Weights of a small GPT-style language model, trained from scratch on English Wikipedia: 18.7M parameters, LayerNorm before each block.
Each number is 200 + 40 x the weight over its row's rms, rounded and kept within 0 to 999. Layers, rows and columns count from 0. The size before them is the row's rms in percent of the matrix's.

# v: layer 12 attention value, 192x192, rms 0.0908, rows 11-35, columns 64-127
# o: layer 12 attention output (transposed), 192x192, rms 0.0763, rows 11-34, columns 64-127
v11,095,226,196,177,180,283,151,249,203,248,226,222,221,139,191,196,200,251,245,198,257,100,183,216,172,147,187,209,195,259,241,285,154,181,194,160,201,247,197,216,171,132,210,237,220,267,170,222,191,222,196,191,216,190,211,232,184,247,163,204,214,192,254,172,191
o11,094,174,148,214,195,172,213,165,236,213,245,186,176,270,245,183,257,231,181,247,218,191,145,114,174,207,114,227,168,151,179,243,258,270,261,233,221,243,225,222,237,248,133,212,160,151,161,215,148,204,219,192,232,287,206,194,207,145,166,192,176,240,205,262,166
v12,105,248,113,196,214,264,250,234,207,194,238,190,177,216,146,203,165,310,241,210,162,218,167,213,260,209,257,247,174,222,242,205,186,171,259,193,186,214,157,181,249,201,241,194,225,154,180,198,191,264,222,110,202,275,192,145,154,193,185,117,159,199,313,220,164
o12,105,207,168,164,214,168,237,229,287,170,256,182,194,216,190,197,210,211,261,160,205,218,217,182,217,236,169,216,255,195,160,142,180,165,246,215,219,184,228,198,190,198,132,303,182,214,227,249,219,95,149,247,231,194,250,201,197,119,206,252,235,196,166,215,231
v13,098,217,136,192,186,191,132,194,253,193,120,158,200,234,247,190,230,206,189,229,159,228,217,148,99,234,179,220,180,237,189,197,197,236,240,252,173,153,215,160,173,192,247,208,214,144,206,257,237,184,292,239,255,333,223,170,240,181,265,192,176,192,225,232,129
o13,100,200,181,163,211,210,231,240,166,184,307,201,215,170,145,229,132,301,272,196,218,186,193,227,222,254,90,246,227,184,219,198,142,200,207,195,218,159,203,260,190,264,283,183,178,184,208,201,245,281,172,189,233,102,202,172,204,243,150,229,227,225,156,205,264
v14,094,203,168,269,187,190,172,173,159,256,148,213,215,206,199,232,198,150,163,277,144,208,168,160,190,208,198,248,223,254,271,214,175,274,229,186,193,154,117,251,181,210,178,260,148,167,181,184,208,204,193,259,196,205,225,203,211,151,241,236,203,136,229,228,224
o14,096,203,244,221,210,215,200,162,236,172,277,147,199,231,231,201,143,223,213,193,241,169,238,275,173,199,140,140,179,228,204,191,241,184,115,274,165,263,269,241,220,211,155,216,136,164,267,169,232,176,235,228,182,189,201,205,209,225,189,171,177,218,134,169,247
v15,104,172,198,198,199,204,213,224,194,278,201,225,207,99,302,199,249,174,222,265,233,193,204,211,212,164,147,163,197,223,158,140,155,124,230,147,218,230,255,266,219,181,155,252,231,209,99,196,232,172,135,241,148,179,105,187,176,227,209,202,229,197,205,219,224
o15,100,180,237,202,254,185,138,225,209,232,138,201,168,189,217,270,177,203,201,183,232,191,134,260,194,204,292,278,207,168,192,275,208,209,167,220,219,192,241,131,219,155,211,161,217,216,140,181,141,188,220,220,220,204,257,192,221,230,181,197,198,135,190,233,140
v16,092,265,204,173,195,182,220,154,172,154,193,207,186,201,210,245,219,127,184,194,270,200,189,202,222,176,143,205,188,157,133,286,197,165,84,234,212,269,213,115,190,128,228,274,176,242,116,235,243,153,126,213,204,152,194,264,156,225,203,262,195,216,222,194,260
o16,089,175,150,180,244,252,165,179,110,229,195,186,215,243,257,204,207,227,215,233,140,216,213,193,134,161,224,224,236,204,208,195,183,218,193,147,288,220,245,212,141,128,179,189,223,166,280,213,139,207,280,163,158,219,151,198,253,175,188,201,266,146,225,190,125
v17,089,260,187,222,263,207,211,230,249,176,206,152,187,185,153,224,187,256,189,183,153,250,154,191,146,222,250,201,148,102,231,170,156,186,204,215,278,174,211,148,176,204,232,148,211,155,90,207,265,165,249,195,213,231,202,236,180,169,247,267,221,213,202,190,281
o17,087,216,152,168,218,212,216,225,127,221,212,185,187,239,247,245,256,159,204,168,145,129,188,273,244,162,73,159,217,262,215,215,190,153,206,229,174,151,180,261,195,244,145,284,217,159,207,118,166,156,198,193,242,186,208,152,190,273,212,159,198,197,176,161,170
v18,109,200,220,240,203,153,239,223,199,235,204,124,171,173,243,219,186,203,128,130,144,148,254,207,152,223,234,222,287,214,259,147,204,187,249,170,270,210,192,225,164,195,172,132,179,212,267,182,180,150,147,215,150,208,146,161,171,167,144,251,185,260,205,222,142
o18,102,223,183,165,134,227,221,131,194,159,197,208,211,200,209,145,145,196,228,204,241,252,159,181,232,172,210,169,239,158,200,221,245,148,166,208,155,175,241,240,171,184,156,355,238,226,234,119,164,264,218,181,165,203,227,212,202,245,281,162,182,191,140,178,243
v19,098,155,246,220,183,184,164,186,257,210,205,192,154,199,210,161,196,202,105,286,165,200,249,173,231,237,131,223,143,187,182,213,209,227,167,190,142,180,203,209,250,192,233,229,209,228,254,237,204,157,179,248,255,263,262,174,212,165,249,135,267,155,194,225,193
o19,097,168,258,190,198,147,203,270,128,104,201,218,237,236,144,232,159,210,214,176,221,250,168,227,178,258,215,156,241,221,176,154,167,205,221,223,237,212,137,161,189,209,224,148,197,190,192,258,183,208,218,276,148,184,154,211,197,213,216,236,83,132,179,161,198
v20,100,240,175,212,134,224,226,192,130,173,296,206,187,136,214,165,259,247,228,202,164,223,245,188,138,219,158,219,185,150,271,119,222,235,157,155,231,146,147,171,132,229,175,135,130,225,290,172,195,174,252,202,158,219,234,178,187,253,225,234,212,182,190,185,200
o20,100,177,170,317,219,172,130,190,241,171,225,203,230,254,237,209,248,184,157,257,163,117,203,282,201,163,186,128,218,156,191,274,216,213,255,231,178,151,194,278,272,168,218,261,252,181,166,189,170,219,133,236,224,179,227,173,157,203,162,185,127,258,267,203,268
v21,096,161,141,208,200,195,166,210,193,217,234,220,208,188,221,191,221,190,168,227,175,140,211,276,189,210,154,246,154,225,126,241,170,98,262,170,224,221,241,226,147,242,231,204,214,201,243,192,235,203,200,159,248,198,301,174,139,255,186,181,236,133,212,104,170
o21,097,227,148,146,162,192,219,224,200,282,252,262,227,298,195,164,152,184,239,221,201,256,197,155,168,212,203,223,202,212,210,181,266,279,216,251,153,208,178,128,222,119,210,135,209,212,158,218,206,168,240,199,270,200,132,237,223,225,227,204,142,206,214,293,176
v22,097,202,125,199,143,203,154,195,140,174,132,210,182,152,186,179,242,285,239,269,197,198,266,247,171,178,185,228,176,187,93,190,272,160,238,201,118,147,182,210,173,217,153,193,191,248,201,221,215,180,203,192,254,153,125,212,140,261,193,227,247,202,168,153,163
o22,097,188,226,183,187,216,237,216,234,196,299,227,225,219,278,238,232,198,176,167,216,163,193,121,228,265,255,214,282,158,229,312,161,229,232,190,237,143,247,137,250,208,212,188,204,224,180,246,189,136,181,212,194,225,234,135,197,259,259,266,112,228,197,303,236
v23,108,175,199,235,152,246,196,215,221,168,262,237,276,180,152,141,170,206,233,196,173,215,170,134,256,208,136,275,200,192,110,208,176,208,242,266,192,182,211,182,225,190,260,233,153,181,276,228,220,186,205,216,205,211,246,209,138,210,178,207,127,178,255,201,139
o23,106,171,196,167,258,150,273,239,131,201,264,210,180,226,193,231,178,189,194,129,192,183,253,221,135,196,270,179,190,179,230,199,175,201,239,185,191,203,246,234,177,149,222,218,210,204,211,173,148,184,181,172,169,190,152,202,222,197,177,219,217,199,210,126,245
v24,103,206,235,254,250,214,237,181,151,242,269,264,229,206,210,226,224,178,240,217,163,229,229,248,217,224,184,205,228,122,186,165,176,168,173,192,157,199,185,225,235,162,175,167,105,172,181,160,169,292,194,200,175,223,241,121,242,142,245,166,166,188,233,187,120
o24,100,210,264,210,175,141,150,209,252,195,165,180,191,218,185,180,213,245,248,219,206,201,225,205,198,163,241,207,147,171,248,255,166,286,172,245,204,183,237,214,194,223,223,188,183,163,209,181,205,150,201,206,234,159,170,249,196,253,128,205,257,175,259,233,203
v25,106,227,142,98,249,138,196,182,158,217,216,263,229,251,181,227,186,179,210,180,197,220,256,266,215,229,266,213,283,192,196,244,295,190,161,282,201,263,181,216,160,170,217,189,167,191,188,259,148,254,248,231,251,205,200,148,244,123,150,222,121,212,240,195,166
o25,106,164,222,213,206,282,195,151,187,195,155,241,215,219,217,163,217,199,282,197,240,221,124,199,226,146,147,244,115,222,189,148,168,134,265,235,204,100,290,237,295,287,146,191,188,198,277,205,189,170,201,161,208,185,169,237,186,248,159,178,267,217,166,214,203
v26,097,190,205,243,188,300,183,156,189,199,276,266,215,124,196,213,184,238,208,226,173,159,103,165,215,217,170,224,157,166,146,284,228,261,214,186,191,172,162,208,184,220,253,170,198,180,162,196,182,266,261,255,155,279,212,196,186,193,218,242,234,166,205,193,216
o26,101,181,248,193,217,87,209,174,189,200,208,176,227,257,188,173,203,189,123,179,251,184,259,174,145,229,163,110,204,200,161,203,220,265,136,232,210,240,186,230,163,176,164,206,210,204,223,200,166,205,117,216,246,131,258,218,180,215,197,196,157,245,223,244,166
v27,107,176,215,206,228,221,224,234,187,200,247,214,216,195,248,184,232,189,215,223,173,266,150,247,239,213,230,203,231,241,182,123,77,218,135,212,207,201,194,140,254,220,177,282,223,212,127,128,197,227,196,241,205,274,261,217,225,256,148,149,256,173,189,194,191
o27,108,214,230,155,201,188,121,162,206,220,142,221,208,171,138,176,153,170,189,217,294,148,217,200,191,222,178,134,136,185,163,268,273,226,216,176,192,222,220,164,216,174,245,215,149,174,174,180,260,210,165,185,187,182,187,282,239,222,191,197,195,180,261,226,139
v28,099,206,232,132,206,141,267,166,216,234,214,170,149,181,163,233,165,211,204,244,216,175,299,252,172,188,136,198,168,229,284,161,128,171,227,258,175,199,201,201,217,167,170,178,169,183,241,152,171,214,167,209,161,165,159,229,144,281,176,186,156,202,230,261,220
o28,101,247,178,269,191,192,159,216,200,181,211,173,187,273,221,198,189,306,235,241,168,160,172,219,219,185,196,171,254,107,194,204,196,161,120,232,223,240,236,235,212,236,284,169,235,226,191,148,195,183,162,237,202,215,179,218,273,165,132,204,197,159,104,166,206
v29,106,260,208,207,178,240,144,123,251,240,172,184,249,123,199,172,208,177,185,141,221,175,243,116,150,216,134,162,201,228,246,265,181,150,211,205,200,236,173,215,131,263,185,226,209,147,189,214,159,216,259,148,242,173,258,202,141,121,215,175,198,235,238,170,176
o29,110,154,273,162,203,193,206,248,210,215,288,218,202,264,212,207,162,194,232,222,191,151,167,162,159,236,161,189,184,237,245,164,136,221,160,169,228,186,260,259,185,187,179,195,167,258,168,101,220,300,207,134,259,185,203,186,211,229,200,191,196,155,175,188,256
v30,101,179,218,227,228,211,270,194,154,243,118,241,199,155,213,219,265,189,124,146,245,195,225,173,164,166,151,195,242,212,212,204,214,207,210,234,235,202,99,222,174,241,150,183,241,176,209,238,289,218,231,236,187,228,125,234,192,195,135,148,265,203,144,218,222
o30,100,198,248,213,230,105,171,162,119,180,161,216,185,240,242,160,129,193,190,196,160,238,141,205,205,213,262,193,229,194,164,212,157,232,229,161,107,189,171,174,206,164,224,251,185,175,177,206,207,207,255,176,203,182,269,172,173,148,320,251,179,184,206,145,191
v31,089,233,194,241,244,239,117,183,238,164,203,126,181,181,237,210,119,215,200,171,200,134,189,189,151,214,189,200,258,172,171,216,240,190,218,157,155,253,162,175,112,219,226,178,291,222,248,209,253,210,190,251,210,140,168,208,162,209,197,225,237,218,196,180,206
o31,090,164,219,237,147,198,211,221,215,225,160,234,196,231,237,165,251,180,212,176,243,151,166,217,214,180,273,183,163,175,211,201,221,231,233,200,215,186,209,210,146,179,212,272,183,202,203,180,149,188,257,152,255,197,293,194,280,178,280,213,185,150,130,187,175
v32,089,199,200,223,235,198,167,185,255,216,142,181,226,197,244,140,249,147,166,265,203,195,249,236,180,210,140,286,195,160,194,178,189,201,169,217,270,187,183,217,163,251,188,210,145,182,145,170,251,235,194,196,243,148,213,162,212,179,167,210,189,186,220,138,129
o32,085,217,263,161,236,222,223,219,148,134,222,125,179,227,214,255,187,214,244,208,224,278,185,134,185,239,250,216,169,224,180,244,157,184,184,173,186,237,228,241,225,217,235,183,134,214,242,194,174,199,218,295,182,156,180,177,309,270,269,205,164,184,144,209,330
v33,096,234,155,155,193,209,217,194,206,246,243,236,219,204,155,250,148,190,92,179,217,157,135,133,239,227,205,189,249,165,237,204,184,210,252,258,233,259,191,213,299,182,242,256,253,197,227,182,196,266,178,219,207,232,224,271,149,201,149,139,197,212,227,203,210
o33,101,212,233,179,236,217,245,227,228,244,151,184,217,217,190,154,208,165,249,219,204,175,241,192,185,214,120,191,208,214,161,132,225,169,192,252,234,276,221,189,135,159,189,210,192,174,133,179,202,123,249,131,170,156,211,228,187,171,192,186,222,199,208,216,207
v34,107,199,228,263,220,202,211,178,218,244,151,230,259,159,166,145,176,179,245,204,184,244,192,191,169,234,146,215,238,227,265,167,175,236,147,226,207,185,214,166,213,218,177,201,177,223,180,226,92,200,226,266,158,167,223,196,129,344,174,205,197,170,162,233,283
o34,108,210,201,144,146,128,125,223,231,167,252,117,179,195,173,187,250,285,137,227,235,170,223,171,164,199,179,111,174,240,132,231,192,196,247,145,91,282,141,223,199,162,195,250,229,172,218,142,208,214,149,178,266,274,174,205,239,159,191,176,197,120,220,158,180
v35,106,202,198,180,173,222,228,223,166,162,181,153,129,192,203,265,246,205,213,272,200,208,220,238,154,191,179,201,166,231,159,241,127,257,199,141,160,194,221,105,169,197,225,224,175,133,273,250,189,221,262,144,223,234,254,153,231,211,211,169,243,214,275,228,220